{
  "d_mlp": 896,
  "activation": "gelu",
  "qk_norm": false,
  "schedule": "wsd",
  "final_lr_fraction": 0.02
}
Each number is 500 + 50 x the weight over the matrix's rms, rounded and kept within 0 to 999. Layers, rows and columns count from 0. Numbers have three digits each.

# o: layer 7 attention output (transposed), 256x224, rms 0.0954, rows 39-63, columns 0-111
# v: layer 7 attention value, 256x224, rms 0.109, rows 40-63, columns 0-111
# q: layer 7 attention query, 256x224, rms 0.115, rows 64-99, columns 0-111
# k: layer 7 attention key, 256x224, rms 0.116, rows 64-98, columns 0-111
o39:479474518481569453479491385494502487519568436425477534491540514536486415390484504414521474555506492504493542513474419565574473467487573401463498494436511540480386533508485469493536562459519448468545460481502496582530591461531480520407560579417426479470517503402476589497484493562435518510487593455577513503585427509532484411481551499528
v40:472467486479487487423450525473497503509394478500485507420452392573501461520547437412462405418451461514611476522494478470433396457470486471507446419548536531488524504571457496478390605533509472415528506582450506416500579443565481454507478477489509543489508508480516495520538506498546492555477547524491550521527446513509576478492507518483
o40:460457478482405491499499532507553410546528482540427469521526500506502497442452510566536615512472509515487485481491596528473479559522555509516490554458571427547520598487544479585491426471504447573497453435494480515490528523452435501554403497491428476439464507515504513485524564499445530539525410429494464538357487447520412497512486485542
v41:440517529491501572460553519555482536434515459464461504494532473509436489455500493539571538565552474517493452488444504495521576531475474466427593475492503441524568538537500517580403402555505491583507462463480543428445551430551477559495490528547495479489459433543477512472535519420509497517667468411493495453602497495543536530411458464495
o41:529518392538494516619462421483504459633471419502437523548439472474542433495463590408505527444540533545446579483535440435464465439597525411481465548516441516499440493440451559481480547460496510580448550513604506523579451459474550450420472575465424478505527531446628543594474424526430508449406516548457529510494535488490562541563581603481
v42:483456377504496383465512470512481481457521469549486461481508485481477431579581545428473496462499566527480500439547469362557604500494556513470510532577548536468576459503436472440522537577463546581525523476483490473571445452463556574492525447504535596538535506503508514507508551560487559599521540526499457469552531517420549571511479490416
o42:505522541566528531465469558449493465501438524441482554642531535545453515464414419573524545502521444431424576582563524500490386489466535489527525517431459532533555561509405495516470527514448453483544468473529539495428493510489492465476386554490462444528458437485489480479646469512498472487552532600466503627373563492512475506420501568513
v43:502556546522483564492426441435463470508456479454474498532508461524445507518529492585548460509484517532548467509450576400520471514543449596510536509557569521544494476508505475518454558557443443509455528526476463445487512597494518507487561416427505471523398448459495606480484453506508599430441521443493602536520508554500485504554464552497
o43:513446440525417451434584464527584551483478430509563512508485494578573525560511519518528538480520539511476462522526633507454577478464535508491504498513544461505589573459461488485540524470485516530584436427495503511523580474424540547525516552495511501518522495506489542432411544516494450550513482479517524502416499488522492536522518516442
v44:459474532529450520535549558441453545453496479468515566410484507545491488510455514502458525525538519468555498477516502488478537521568367555537485590580443620515454474453460484473537508532569411447462495506448531512444459478582550471538463543580552522506493487492522476572495421545478533513528505590489466535518486632513471499448565567593
o44:500535477498489458490496448536542405462472526576476441521489491523437524474510537496425491475494500561539482369419577469546578501463565427426519484455479416524439545528522607565508471499433568512490363538494511436573451573475437522511425584532500470444446540497481476448446548432548499500441419520467544527538567434505511504497417461525
v45:474493567544497444497386498576585432481603532498543443510392542412473501456431452484477553477565479475581443389520430491523475542555493383523422511524555471564525419447516568391558461414427557450458554498550507591466539438513466537516574570517466461605477565526507460538591422549529477543578523493559545440439441615506539519535432457582
o45:544452515381471445464480471460431515566545605616561535510468501527589531527486423514475472550502475494488507525527477494394492468426516540502593473516434406484487525582431563540534462437499530542575446458473530559549509539562565553459486432470544532503499454447506471490539507462446399530525501546414441465399446580487429478439526382456
v46:538547564543487492563575582441584508464442514564534503492444520481492568515471494554504551557570424519509428506394528486562474470434428544446529564507479477488451541480440498464442533533546491537539486450539480539432413464554502461454412527572441429513462365534476483395543456582527502485548586455477501577553475353465545505578408519457
o46:546476384499531405467504455509548580566432501480478509584547498556540459464589523449513521530493555529497551523526523552385526489487483494571502402450485628529430523512551532490480489522537449479594523457510530489511513516439557495410528439521591519449536400430513539455493445559548407531529456482506510468458498601502556444503530561533
v47:441493440503437513521444508477481678571570492553557432509555532544535541559527561487461500556441550460563442547438501535559527530524572566602530442479563475495524532448455474586573540494502602508545511513459585492510475516546547590498501530451434359459472462459422568624516499494468467464531588517568515569475517464487528529492430507364
o47:535472472406578555473529472422526411402445502486418480634445417443520473532522461456496550503606479475396526505457448503514465448507498444460427541445575517393551520470587514503527477620536436467477421528581562510571494515499541402608446447497620581454475487466533456526578461513515456506492460509478525495495489507504544424445525451480
v48:460389451512521552528375537420432522475498484518485549493570429527475405496565522428457495397430554533398440564488449413537524571426509524485569494515500579519566590516484493502440504452513484533593540502428517546599597520485507496514480474562513504478416449385540527536429512477474521557523544508459508494579434502459508540558480472457
o48:577515446448472530393530530529497540472493549482424465471467455373484528515467507511533509522584413517586632483619557532473442428463543508497443512473465483529620401464546479526485463537457500534575486461599568400495424526434498553599459527427478594445439508598499521497537450516509440483545436474567554601438580546446492464522486580471
v49:469476458462505494489537477541487470559494420386574510537478598491542542539506523595522528507532407490466580505493456538538482523469459544529384436487493514475588582503559510566645513433519463493546549526416521500496512521553526489469505529513426361460502532542436506507520561614497464503519552432492529494482476550499479556488408512420
o49:476559516461513603532531547505484573364455476480473546503456513540426490424538562458459497561490605476483420600478491404458447454580512497545494561509517443581540460495486556443455442526542534522508480457505475445498482506530531361547555533531553484464462411582508470568576499442429585553579446558489534490486478514559565426530588417529
v50:433490477426522592443512477577527519476501487545540525456516456581536467534430520506571447398562562479552520379477540444601507622494538460535586502494559558544428509489492446470528415520453490455487486473461513503506589440447469496486469550405508524476455418474559433505532521627532576489594551417511505436503550428426473378506419473635
o50:540544503560521519462445564429539464499519564497529495626427469511507556456478482440510516504494411453459527617533595479474590488484481586468448517489507450442520466630518502482389495526470503549506494486480562452475518401482500465531477499598457547523544608471470613514531488501470511489467536489533406485449491546581459531510586576458
v51:522517417491502512480457400430488578503581521557466450548439521451534477403519519486534408547431569551494447394467489536477463518512474497491546559547459532486528478496491494593546521531554527500463500577501551585444394437589340434441452460507471422515465417561435420527484471449513534532451522602453512486570530530447566397527564445510
o51:526411534548438434507600438472495512519403410449499504524490459521538510563558546566390551491551485542559585412536550517605537442477563536524494504499557468535538511473534531500486482434580553489494437452525420525516474579567482531544459494521517534476480457482547539477507550491445460517503509488454525467502511438491497555414452506488
v52:435454536461508482518431550470441530438447460570407464497527582486488542562334491547423512478512489555631466531479532470472520412521488518482455562526597545475438538426498497559504570460527522548479563498443507515551487533558431471528439449439563511527455498410499535499464548432508502426527517432520437547552426491473598577585459549411
o52:497506521450518489495521545478582463553521463484474562502444489459502453440511524313569456539484488431467524448499354552479395455617555483496523466502419504532598544486499506519536458479485473569479442559540487476410505475453501503445605475505467441529498511497458537511512467593457566535511514536451488537569585510479496443424454437518
v53:504497496521419553564420439474425466457605571499452484465489447522488472505492486617514456544601493593580460530482515438419620537599537415467450472463600488521456465473515520518541608433547491537508566562490480439459485535489509434465450547494513576506511504495432475489478450490528498496465531565484470558494475493474438395550500434572
o53:561498549437518464490576518534460549523412365450499494483511534514547518471541482392509543520526401472540492410512472503531542576399564548479551515533450562421499622493447468475469535531492460515433447520532515502489570501533497471597543458490517521474528546564451456445491549514422465488555512495457577508471496534572421584404539527530
v54:492423472493490474525505479456437500444466478499547523502510547489551576456497544489470490410483536532414537449471519547540533482467470543543597513408488521509493434383511533501540505507553459487530466536482488474483575431558435509467370540467525489551529408579477466500460556559533538433518515519520375592443594414479390419516523529479
o54:500511464517485558434536518472482553457421524499488452566467543453462491508528507563530516622556409429550553525471522448460551561437432526504468514478460531527488437478494475490409472503492414465523495427525489605483493552450479473481485466529466533521522459442539463442457575375468472597481521515522533479559442529575525513511478524469
v55:423536465465495503382457495579486471602525432596557480579481375545563538382558570508410486472507479542431518498449500385376466477500464537569468577508480441485437539558530547552465536474498440478541467464461470464508467448472543536478541486566469616486523488406481504567480495583492481482414604501477455501499527399486464546508452461506
o55:474437529481531555514498509497494531405411510462500407507402479411560483543513363436521610557418543364514399554562527469464509494484527457484503434455531547426590464476516467483612466503459467488431546499558498546466562525464519470525486462460444486421382487614478410476514590440561489475516528427562472517399557576509550493464513532542
v56:586562528495596427518514453447557586471447376576561430523546527437470486599567487489482549533494465533453511585541541557400574507493441487502577512438432608498462492458471492415499474499493508565549482513447566551511450515520410464441489484490491514566507517501511483462569449509612626469536527551504586431485478470495538513513533544470
o56:508401453539434444494585551447467418515511501587460513471511536514472488489457549492461409502487428481523522492471482551504471406463504519534511518519479449612539438527533532530535587538544471438433426487474566565520508431541522518520533571460600452511429451514534429604492491529423367515545515410553424512428529560468508511481505506479
v57:574430649523495522534520483485550451483488454495530485512556446503557448515501501584451408540408532532574543430485502515477475513426499522593468474429515490437579587490502455623548502474513486491621568477469481486592511556589480515382466512499432451470382399501566470527468485516545493545478568552408450476478544476481442533500442507540
o57:448505360498473419465539538493540512490441518443476439577464563520482547418505523449493499542530545380450459487433460435452432533528479530464512526451525452469546415465552488418450407409486432497476471476547534546428500445436502457578577485541540590498517547520541546450542491462431458439530514433426562462475531533509580542446532492563
v58:452461421554440517463510484487526472510429530587542640463505560462601550571543493468522579595498525491500475479614476502508568581489480436395500520447482529584477468587488504523510491500511455527582545568507479485500503375509486534561450477499479479441490529523478519465521536490464582582551511405484444448573541485510530537443553448493
o58:555532610576615498490506496423443586467511553490467481453438470576462501496454480493531464388532547511447585485499519553429502446476556507573496480560482573543458486423514528453438515519458550447487544439498490564481583599551410395551517551590575445510506530531497564494517488564460512470407500479504574591469519493529466492524475622476
v59:484542498397437565403431536493491538481503496455480560488455549471521479488561504555483503637513584502477483520551488555550528555485439681583482485466424422492405447469470493613515496449535481518576460485580457506440493494494470483543482589452506472478535489415512505481543507502535482473394494594448474525473538451505472504407509447468
o59:548531429551497536516641483627476477489543512470511428495553509469443471574576512517409525505458500580520531492468488456547573424430465462459469503563535528543593569470446463465567524505487544478464451563539546483523458535479532517536395488566472535521515467551463480495464555450547511488456514503546527497489430557518491505518538472476
v60:483450446522492501500435494490585522465489491494568553537428513561419557418498473436382488452512497538599452510457413596521511499471458548519419619596454440425529516510519532504450482516490475650448512476432476525518515514556484470474506513517496581507475499487475495483429549516341453471508567497549498507543484544489479495444521449570
o60:446431462413481580444519474502457489570469465518550535469494522466419510463455487482549553470448505439440506488565417474440434487497563432487514494466536545472513487460537444511456513434480560396550534510532512513499498569454525544565494441470448465509621560492519568529467463473625478433546499533472535551508469488462420565465510530447
v61:454519543526436471450547553438502467432504539526433494488450518508459514572540545510449526496507423527525508491560432500531464469490454536546536533513457464436549522565528484587405499508523487440447553534560530527519464521556485553514463484444469474505491435517492478460569536526503488515429405520448532484425408478470558561553571440555
o61:525507558554508582492487437474573508563550458514432529495544495540485501493494492546513353550518584476524581533435532502574482542550545501518529498487485555543536478507447529406600487491493512513517503516436480445496507480477517467488477523525500570497533515479481482547549433471523527457446518512444519556408569429459537473468420443451
v62:421460434490507491474499526550504488443497591519515544521455470387485545537528466537433536468455523514448475444553569541509601469635331503416453506389552514453581485559496560552440419632543476519535509559492634494612587510596486418560473460406392452530542497494432442450455529514557576594476536492461449448486478551479577533429538478497
o62:472575470462487546491513551516468538455528484478418555559569559571402517572449561446545428471546401538497520543492452485485441507428568577653464576534433582489458511442527521499527536504572521521555565536530487543430545500479474473466466549588433470534454507504576455634509497527426317525521480535452481589493454459505462492473438573415
v63:484539502476549441518470579465481469467521590452402511546486448496514439502474469493488533478480520536478507520460513556485444491541443548461525445559566403530399509498518492541462474575489527524490476387528505514468464516443443401443469605413498442486510495531575543462506573575448525483406494576475512584415515438459491516473450495509
o63:514506530465542496529570499492464565483493504529540499549572491535480529567589501513533514578514544483560466532453568495554452544470540481500512493509499574469492449468394476513526536499521519495496548607513512396468493469494510520543499498536570518536526450540500492487495389477545581490551540530513514475487401505538486455585524594529
q64:453413484463487483534488583549461422507519554484521458482544530469436483482451565496509487424510468546432535472502508458555488553503481482531423488544413537429484424498481542539651481474484511508466540569505525466486351584561502508527476473538589524573474498511551527481516532537539505550601510500496464562521454524580467447523444523444
k64:467487548441507458508449481554412494483547461546527556509386421495522556535496477450457559487514504491466513440380594446507449536536519504441490384413470574448416454606505532553541549473481473535437449528502632434458397509579509510521492527549483542412483453522568531486518511495508594483541501510491523534529472461443541418480509568556
q65:540533534504574553491542530473449529481484491466488466496534508493578472498525540523443496486605478508508496564501467511512522521518483432519590467494390607501454557593512417599548496378411553446550559525473457449549531417553530476574522570347449508491455461496548512506489346576543570511499491443448459520441455506499473498458467465428
k65:577560474478504552548499566437419476459532494502511578486564466575594468446436537466549495468475528475500564522617536479462544396517426463520557489562402480439457518599508448489569544483428539460475510499544498520528514582588570542587526459389499446487437575539560477546401437595503510532530492480584544473549450561510459474482587488575
q66:499545491466512566476548471509583498559561464508502506537510479528500441589433456526503501479517372411499531509498500579360525510517478455500467624442410434463549439403574602532397496578530540521532560492565447553530476458503462511474444480480454485551478440560486514550586502509459456462550531529618465518500530506481496502523553547414
k66:508491464517443515447470544508529524467472498480469547476524551492475443533480484516464492564478467491547431597476509460501538607503406489547560574515473495481535469392512501479513480558595535557577474456552488488561483491497446461479474480536526475465543506479505454492495619624470447458573439393551441576454572513540409510515413552366
q67:507473434475598570528539378530425486493465445426563567498485467412487398590555500469530573434549508445609522538431524505535476500490587482493459564537556574498556516452470458476564537511518486494465406411457554421514430486549500467492567477493507494558540566516480468566465578547473514461526589476494502522559428502536435476550556463552
k67:496464456504488534462585497488464503494535536382609531435420541420582504470508438418504566470520483455525478606450477465520488413455600485428453555524473569453458524474516451477538483518524546516527469536592428557545531467531493544490618443568541426540462624510477520538540482510561555556503553525506523535533487509484506587524515484475
q68:461483505468487402510536460426487535518345491544478540543524590470593407570488530523487493525546489609488424510517537486516507554474557522592505539498507577464482593568591458527433532476466474609496550466531533456422533485502482575483524358503517464556572531436459460497517483486561470572442465485496538451457556484354483409438463400480
k68:464411456466483445592535562511537547572458492518568489431450506510472524511449497497546405530515445575552558555457560496458471540507431544500527477518450544552551513510536491508432441376467526462489568469534546408490517471480564574482395480413474425611540535583546426532576486481583447556451498531513528441546519425466504488523510472530
q69:577532576598474501518574524488485522599519478488470545505483485472528612479514565524485476532472426544549493429460549488489488471493581484490457494560536574494513576398509445543468443494477474459405529510566443539589579545600494464568478519549472543422425475571544533480433531536561554466435478511404619547514480563542499632535537468570
k69:576524508406463400522630387481525511535509514579506514478492487543521521532521478511435549488555509543578432453491515499481504442491565428463499421512509475411494531448419526473434567488492466524461525491534496465468461523437477485526490508422426504410524519480460506440493505501486478503447436537522510544488439501572476582571602561546
q70:542502454459438501541436458503512489568532490456540474574536415492497528561489495534539600456462542468507530462516530561493465434422505520434600599436471506480504527502524468501570546591487665497495526438495483509555561438518494505452537451491516527583552484531609515501491522492572543440521450422526487497490535462497518433576530438575
k70:487438448547431602573433491469517507502501540506558496500517438415491483525499479451412488523486477508458508540518453466520647468379452484475466541504512492524432616534468494526561551535456531480514555565521599532563480465439473471546544530475496517509462497473549459574458511423489439441588509439477512481477505493472575521570533506517
q71:508486544486469455588495478483389441459480495647516484543523484441538492514566403469491515579534427522568510514399524452568501519490402534480526501447469461426449641524531479450439497580420416489531429725459416486535482474518533479494544499507557496434542498484593510499529582529603571569511564448485521478559493559426507453583474539436
k71:494454524615477448577495473540523498482492496531529438438460537439581430472496515507552436459469501521446569624470446472585542559435487533354651471520539417372488554478595394546428515543460579494570491526423504451538522494508438667450546564549440539447468499556460581500428531452454535566446466467579467464603552524475513378506423476524
q72:544538458494553491475544570529482480458552525425496529435554443567450413498493493426529537490479494368458483502489445598529524434471469498573550531558585541437557536460551410523487380526531490554472496524502442519447479557568594503557539404559474498459430503525513507528486512472479442527588485474474517479455393501464556487400543393470
k72:431504438446573418544555566515423548452424545488536553496543490513477456526538569431565582429504462487517410502588625556495481545499520499527477587485478452538611471405577426527503494455503448522452544419529417502375509534455483512533511478500488501431500461580527498466481535527504541538493533499458409481585522503532494487497487502554
q73:474519484497509415472536479471478547491560488571549445539484503544494576564502628553511422525507583557525460501492488504475526473450492546421510506553575508465500373538520455528421594419526553474428489479551489453536425511444500498489510565386457569480526543524442430446441459588489579515487472496420496542458469442477552523429476445440
k73:421361581517534437483427457510508476524455482501451499437419511556394507444619516556571372514529524480516509485526531440465562372505481566435481460530444542521398518523433437429431589392490435452495545468585481586575541631512540550502513507586545556437582506543483545571522492482505453579494411495458535555481426543428478589496460498475
q74:503547457419492424546611429463495538497476486523537494490497570516534524527556541536587548548540544535494551344443507529529487464430491559467512501537472474472444508531488485499446464554470491486423458463502480421469490471574489585531519513594486585556533451473523460428385479550495478585549494474581547485521394582492471459443526507438
k74:535478481492508461526524572487584600548511528528458471529543611482479563525572578492593523439539434617487526521458547517512550439493486547457552501478523511451485582565526482595584525539516537479496485464472477453462552507464516576503500461504525560566504480460471548502475436502495461509573370474545549529542476577475400517509503520553
q75:584588536496516468501475495522452501528467410483402540579403458451433390592476477457509485457451474495523431583461593544448524431557383588590428549519459620530504508494473518463473436573531514424478536499537495543453460510507468471465457514557535512430515562506467484550568463464423514505542426542565488452488548393481531550517491520495
k75:448450545484458489554423494464445524590404478512554487567530555352459454572451546507530524495540515482471392449556584450606437533487359533496517461551509588460500458513443531507484376515533492528399523482583471540509510471417477494473498441531514457546464548496512566488488419452583458476486497538462529537458552281524533541431410487510
q76:566422533559484444465490464523427541488538550492484477504472515458538487507459476552464451474516486475437506498429454489448418527506528544556495527607520556488503454586498462499480428466538458541583523491541485534432501492565532559415455545567493515476491509522518558564534503465536520361492472527371422430525463479483530477528479546476
k76:507472443475580554482466495491540465591480522482531546506435526469486551557494402541463471554500583448378495426518598421531576600575562469520518505565509482550452495542444416491437477480576523526465525492603512481485466545404533473409500563428494512523541493458441568594627505460495531488389456511551394471540472566504522520537468559514
q77:482552519555374502513547475542450541524480523508467471559502542470601524512588508532461480536581542493457462489521503457521424437420535501455592525495509409475522535537484552480407429556535464462511546422518463565443382486514480475641544503499505470623482514504445543522535511540443490553528429476523549477481560470599514604468434417495
k77:540527572388465466546457498394487491576522506487525544475503502504455494434585419554606478506501432512570485501517553430483467422417450514483564503542511477520511560535471424439486530629480477526501529515536524548374530522610495426507469452485516517468490463492509439431493562517477486507548516579575489466462455567621488525454507500506
q78:478441433512477470531526527452491581563516554473513513509410457481453511485453580554441416548437479496394556491587483415512606476529508487527552460482444533521529496462488534478421469477527480514495536485566391522610492459464538425586414471442472541450520543513585398514566486497482464547530497596415474528530497557497427538484477487541
k78:476485474544420518498528578441465572553516548613568443471438543539488534478431541506474518481472584462444590484567430406461560418551597491577458480495470480497540516585408530401468517487500536500516437455532530461435431519535502463513519415452483486427524396571559520597540518454485511441537447418512467542429536540544428544463525502566
q79:527486513477390439495473560561507509541492482473562507535491462455524438603579587568476563420475515509535473504437537484582482574588486548412515490451443515559550524512544551523458484568453507485483403521538532529520480472552470506503523485512518491499545494519574577521503425532505538487588487488493520516531553438533519458483471525494
k79:478505415436451452446421461463433480594456490526511501585475465589470491563654506490392528556430519492484473465431474525527472538538561557447493514549529535429551489538530495526451492475481485553514517512492562503511462556571504490491541544526582506487498585493488583542454474490389532470539494504572449409494566438491593478566505492524
q80:507459600471551488551503555427525499544424481489459438640485427556634457612455455487501448457518558428451503460442504444492502534495550470424473499553567509543496517507513485443508461495524479463532451532482483496531400507455445475510552493517508470492484504573494534575550542551475507499484531610544485434504545438472391458445472506532
k80:541499501494542518550501494506508511519500396450493438462373513495529552578503433487536513521464466515476451526570561418582555517491507488515546402483543501497525495502532469478523526510379500519478475464524541421547416480480399481580546497506477431440586570505548392468610414536565591509407502579538594447512642496574541457425506479531
q81:553471550538511407379533563465531450551474543581498520500602461519341542516477527531498467572509511509515519423562569565411442512541456492521471444471524454494477529503517470464533543535471578443536445484513582542490541538513575555490510468486517444530460489457492468547524502481476475489507455458527529383532486431489595449478531366501
k81:496524470489509498418494466475504530471407580533583496485507443483577486450498558603556519449512428510491473491553460478402467546524397502552443479501482533484531576519491552487512543468553495482472429505469525515466442554417507543501525540507406460532525479506471427474470399605458490549587472475532499520503517488431501503523576409491
q82:562450426461471503549558523577552551463537468576488498534468473599460504540460471432496572436505492586445543529488618610544481456471564487510466481425500536463482473525444419464591525537557508545499463517459518516440551563508553461475440561556423557539542506525498439491520511474560560507513448441542611481510441486504511449447523547573
k82:577461468466399440564461410556458539451576487406569460523572607481454483506444519481563612473574501524478535512528624510531510546513506440421541490506561560529506491500462433500452496468422468529476373505420413420579584437437561450460498551485466602479528472559586588383546463558549444562499459518464509413482521489427518371486422499585
q83:545515469519537569508470503456515507421446472481481545441467550646369493520435467571472554603532481475405488519524550526541423517511501574444350555478523524489390513505525510436453487525468439627543517476563470499488522462426501514519487473596507521542496592486522425498523534545504522532492515520561560370547420572507528421487519421451
k83:512434541506476492570497448452596525428477456617497433561526509464502471512479411555496440540503464513483530584492536520487495486520546510509416507490595456510462451562476493433471516443452443519556522539557530499536497484473530481495489417610489514593520505406527484448550533562516480544542444459480446443474478472530438445436497465414
q84:488508457532534599506531480577479431508542538550482489417549520484427452485440463501493570445530435530515476445515538392629409595550515495459493501479450479521493466419462484613564433459516470544519495548538451470535546474480517492498477491465450433499531469579468459557462429545541569525482461463580534475512472373456494447492502539421
k84:478487464557491554532500522489596527488494463480487435475575526533529423497418503484509476510472514512565516458478406454498475489528538526566397481555484496589510487527531409616464494538448503476444588475437477505446478505497614660496422594510491459367472514520567474453456404471518508589479442453524533458493485436493483454475503489430
q85:551614534507535537546535474504482554435419494528458425511538567440505493525460464456516577562452495379562536530463526530523590445497458518500469587482456381552451460517481443519460477554535564469539435514442438429540476432539465487521512483566578480497574479389509441488605549524531474502466529511480489524535471540547466418467424485529
k85:606536539519597565442535513451549461492544532552524533589524547463520493522444403436598546477397474453604525497534490402485520483490475463574550528444448467487447475592485474517429455572493439542571474441463496516521562450476453538531489488576475501483504475495469498568396490476550547506430473541596496474514532522520501508573466495575
q86:489511451445490448570539506565498468518493517575520577512491490495543573574494440452565463466571527570616530621500510465468503532384467523534531466468488403481494559518533546500514353576489450436543579430496522498496533537509528526569454546467441492543478517446531394431493482475535483434495536504530456520441499503523463557472538514481
k86:400498496536418502508461530498554446457493464468427518552483554437596530470513474495541496461540390590546471484481589482541536523430544535556551445565463460524561677557519511541494420529528457545543491510481555530447528502449466519523509484509579547503461542531450510430586507532559518459455579573440441566487503569498488451490555537551
q87:533476581490467503513468596484409440425478449455487529482426517492492525521430430558459606600468480535490479506511494421481495536484526424447517504491541522509520489445540457488490543525562535473443528572536526529571450469528513491528461480457544607483511532504415575519577441533559464549581468486573449539573478460480527555527531444573
k87:562461593475570526404499545466501468538404507533471552532549550471418479456504518519526488543415540511455569505551517521493464421466539607498444443524557514561576501479420553478610458508446519554449580518559528459521451481442516450483466523435572586452470466487504461607496535444553498479499392426468529472592526471509561458508498428500
q88:592423497394461579435501509575442494305486551455461539484563456487573496494559521378513427423551467572452491500489508448493565600437547574468546448497449490469444379493551477532471490517454430485489468557458533495602492483476483441520452450473435512577526488467422499488452550463580554495429477440446453561603534534527516552507545492475
k88:501523469455535544428401571505475413435591566492533449510506527445490480461538504466553489518470428461449535478457513445508478509393552499426498510615520472502522368466470531564465537460500516489405491565531441557507497440464501420510488442458526517497389458466509486451425495427556593504432541524577580467446517603529516466537572448580
q89:473519477495539477449560402486466510525534461415492481516495614514571501511534483486509550414464595530446505486445498464519545498431421403473456535500540491391567603560475502566558565543436557578470495517569468468556574512438543604626433491569465462551546486517473539459448469497561451530457484477563515483439477449462360546533600487563
k89:508547607512498504500412545529515478579479489493445473489509497479604501457548443457509537511533441531512375491461515584400584446520461432498467460498609578490504578453569595563520555460450630569588479553553502423502570523485433596568463505470539505466488535502543499471556505410599453518449424505472625470451588495574503540477541510483
q90:486574563597498481521431491552469561515562481431600562486455544460503456556450439494430524532424586525574494578523446528507462440470445478477529509510506506527490505543564485509597475491548519470478428539493544451451548483447588459485555511499556534568478410551429397499428508522452455483488528563453579377525463537492476404527516379530
k90:447569458526504421496400474547534554549566465552521504513530508480482463567459430525553435522462487518442475536360483494442517467518566438452546488502548507555488567537466440517598437505589542561498438538569520507465503414488510466418631567458521516575581480542504413470515523569469562495460509491511559457547517532530456490489412481643
q91:524489513452412515503527483559546548585387594533500516513469449461564531544442536463506448524592455502510400405505493505473472478501515590461465477496414572409499533430529511574507412420541505542541580439468518536534495401476455490502498513373520571504514486508469522371463461479540429447496489434438464476489613494519525484543510522515
k91:687552472487489615523567441541569525642434508608505485489523481484570431553487466558414542474499522499510413450581520551426473447530488570554442469473471553511590504484504432506495489505478552484473535422543612490566485430413465535439474459528513550545473562500483482429493494564461445483495565508472497450403472505454450424414485547531
q92:543450529478437604506373518540442483415498528546467486607439428482448553468449470461584537525523425479475491495547444469482513428489556494584441488487437483526525523513472500443434533496472557513513539431522480585407487577449408593378535483574493464452493581495532502449483577517473560586545501617473520567543483426547506498454487474433
k92:473472471473495482546483525536520509438450507574416476564481560487411547554491525590500488510420492445523565439559442489424537503506514540450422571473472506500543553464518523488458554512489449513529510479486504555460523553408492421440454523563482398507552485463514574581481591429415574591501474652524478565462487403551338427563426500486
q93:480488442500474438447627567439520548513533586470473474471550554513483492459587543610403550470482529468489484498547435563496413460589478533449498461408612458505463462489519480427575564519547475540436477529541470439492468498542521456538498577549506415519527386488544556530504567534431530498520573501459534592494479585569486444624450545538
k93:450519492488476548504452509463504502590486480424524531449448511552513606427581492463477518528440515419558492468536388516564499473526536513494486537465519429492483477419427535448489489462605547461469439443516493424404517536536480430547556554544459465509537395461548550524447529523528504509495442494425512559545442486559528471536481437582
q94:490482556506561551465532499482528586486450473515560417475575508515450508576560514484480468541472525497513325469455551479506489526381520528519489441495565522532578451511478530547628548569497459482460499580455442494447517516471439556494504467504513601550460457479477461453368570453520475456540526446534512455559406470481546581523526546509
k94:398475530476507439507463510565635508532555424440532383487486592504609508535549557425434464448499502423556507515497560568504509436465533574486480435489469582488505486485496390555533492518572468445483503488499500467457451468518479560477449536495494539490468379541469512472463528524465448556526508441593536410539513531482594566513476500582
q95:531557463546535464530556523532437525486446427552616482494569522515517503431594540523596475471356538478484515535459533480464396507555471584493528500491458559485572452498525453368487514505463565359436499524516452535525639565418484495468478522475479436562515537466450489490473437468574571531462519518485488443495465546470527496532502431604
k95:516481475506488458510468442561543558420456471463511557570524488555506490510562462541476482550533451460406497469492505494507483518538553533616537509512523542469501458452495489559376533574503446539520406415503487541592619504547523535503492544542570465525505560412472541532527530503496598402516442562528513516496479555499634485519535466472
q96:440536603441562517535401519533483509479486531509536537500451577556464489543476501449503565451446562513429485551484575541495411489453354511497584533517545515503520441479534459471524480453557494549564504544500507587561449523430507494491434522487474424475551506606428553456492478509443547562485430508519578501578563573480556475554574496557
k96:470508629568478588518503526539472540389478504470531587434505505571461481502470448510462471573440527577504424499448510483549419443498437547371504514540452455555434458471547475519513481406506534498469560521512463508520489502489505516510439499438550588498392466497428461451505539461518515543512409532431527456471626508538556562502541484509
q97:506459463424561519477550483532501481513452549506576473521432461532506551486584495416407514540385493525488474493554517493432503512578538434504607475418482411505399477464552539552445586554539511510545591430545605496423475513537523440552451421526536495485456592535482548510516501629509480530480474481496464471523518508548465582551560537522
k97:433504468486522581450559527523479541526414538506556480469409507543521454426570412466479475564495529552492417520580473472515509470548506450637548514509513534432603608419548500453486492527440465574426527549508518540555468453555538444485475525634517423516477457579447435508473614491496376523548411453562485435542489555501489507538521548476
q98:440499522394492418525420577522585461436602483465395430456490522509463516531528387512474511545510527515518460525457498512541502507544434520516512511574579552435522470450556504580534467541546627549485457644533430474461503400477542564530431515493445609445443382518560495418482497417551486427543476502537495518545463480458604402488548533526
k98:551382478473460487469497454544509476451534370464485535514487464419500452433555579509443386509545452534524558443492528500488506603490518481462466462496535466492510438449534519515484400489552488407506423479589571526532457405532560475478532494475611467532458544530572486409532506574499391564469346458540510519543455538476475489433531549517
q99:627439389513441453483493500559580457422517580470497435606516522418535434486517455464458569414567534540554597502550534446469456471376551560527493588545593472544605554448503497457477469567540519491655498524478560497555509482495550564427502443387513460560552482475549495532529558388492508518477512446457495496460442519505509522529519543402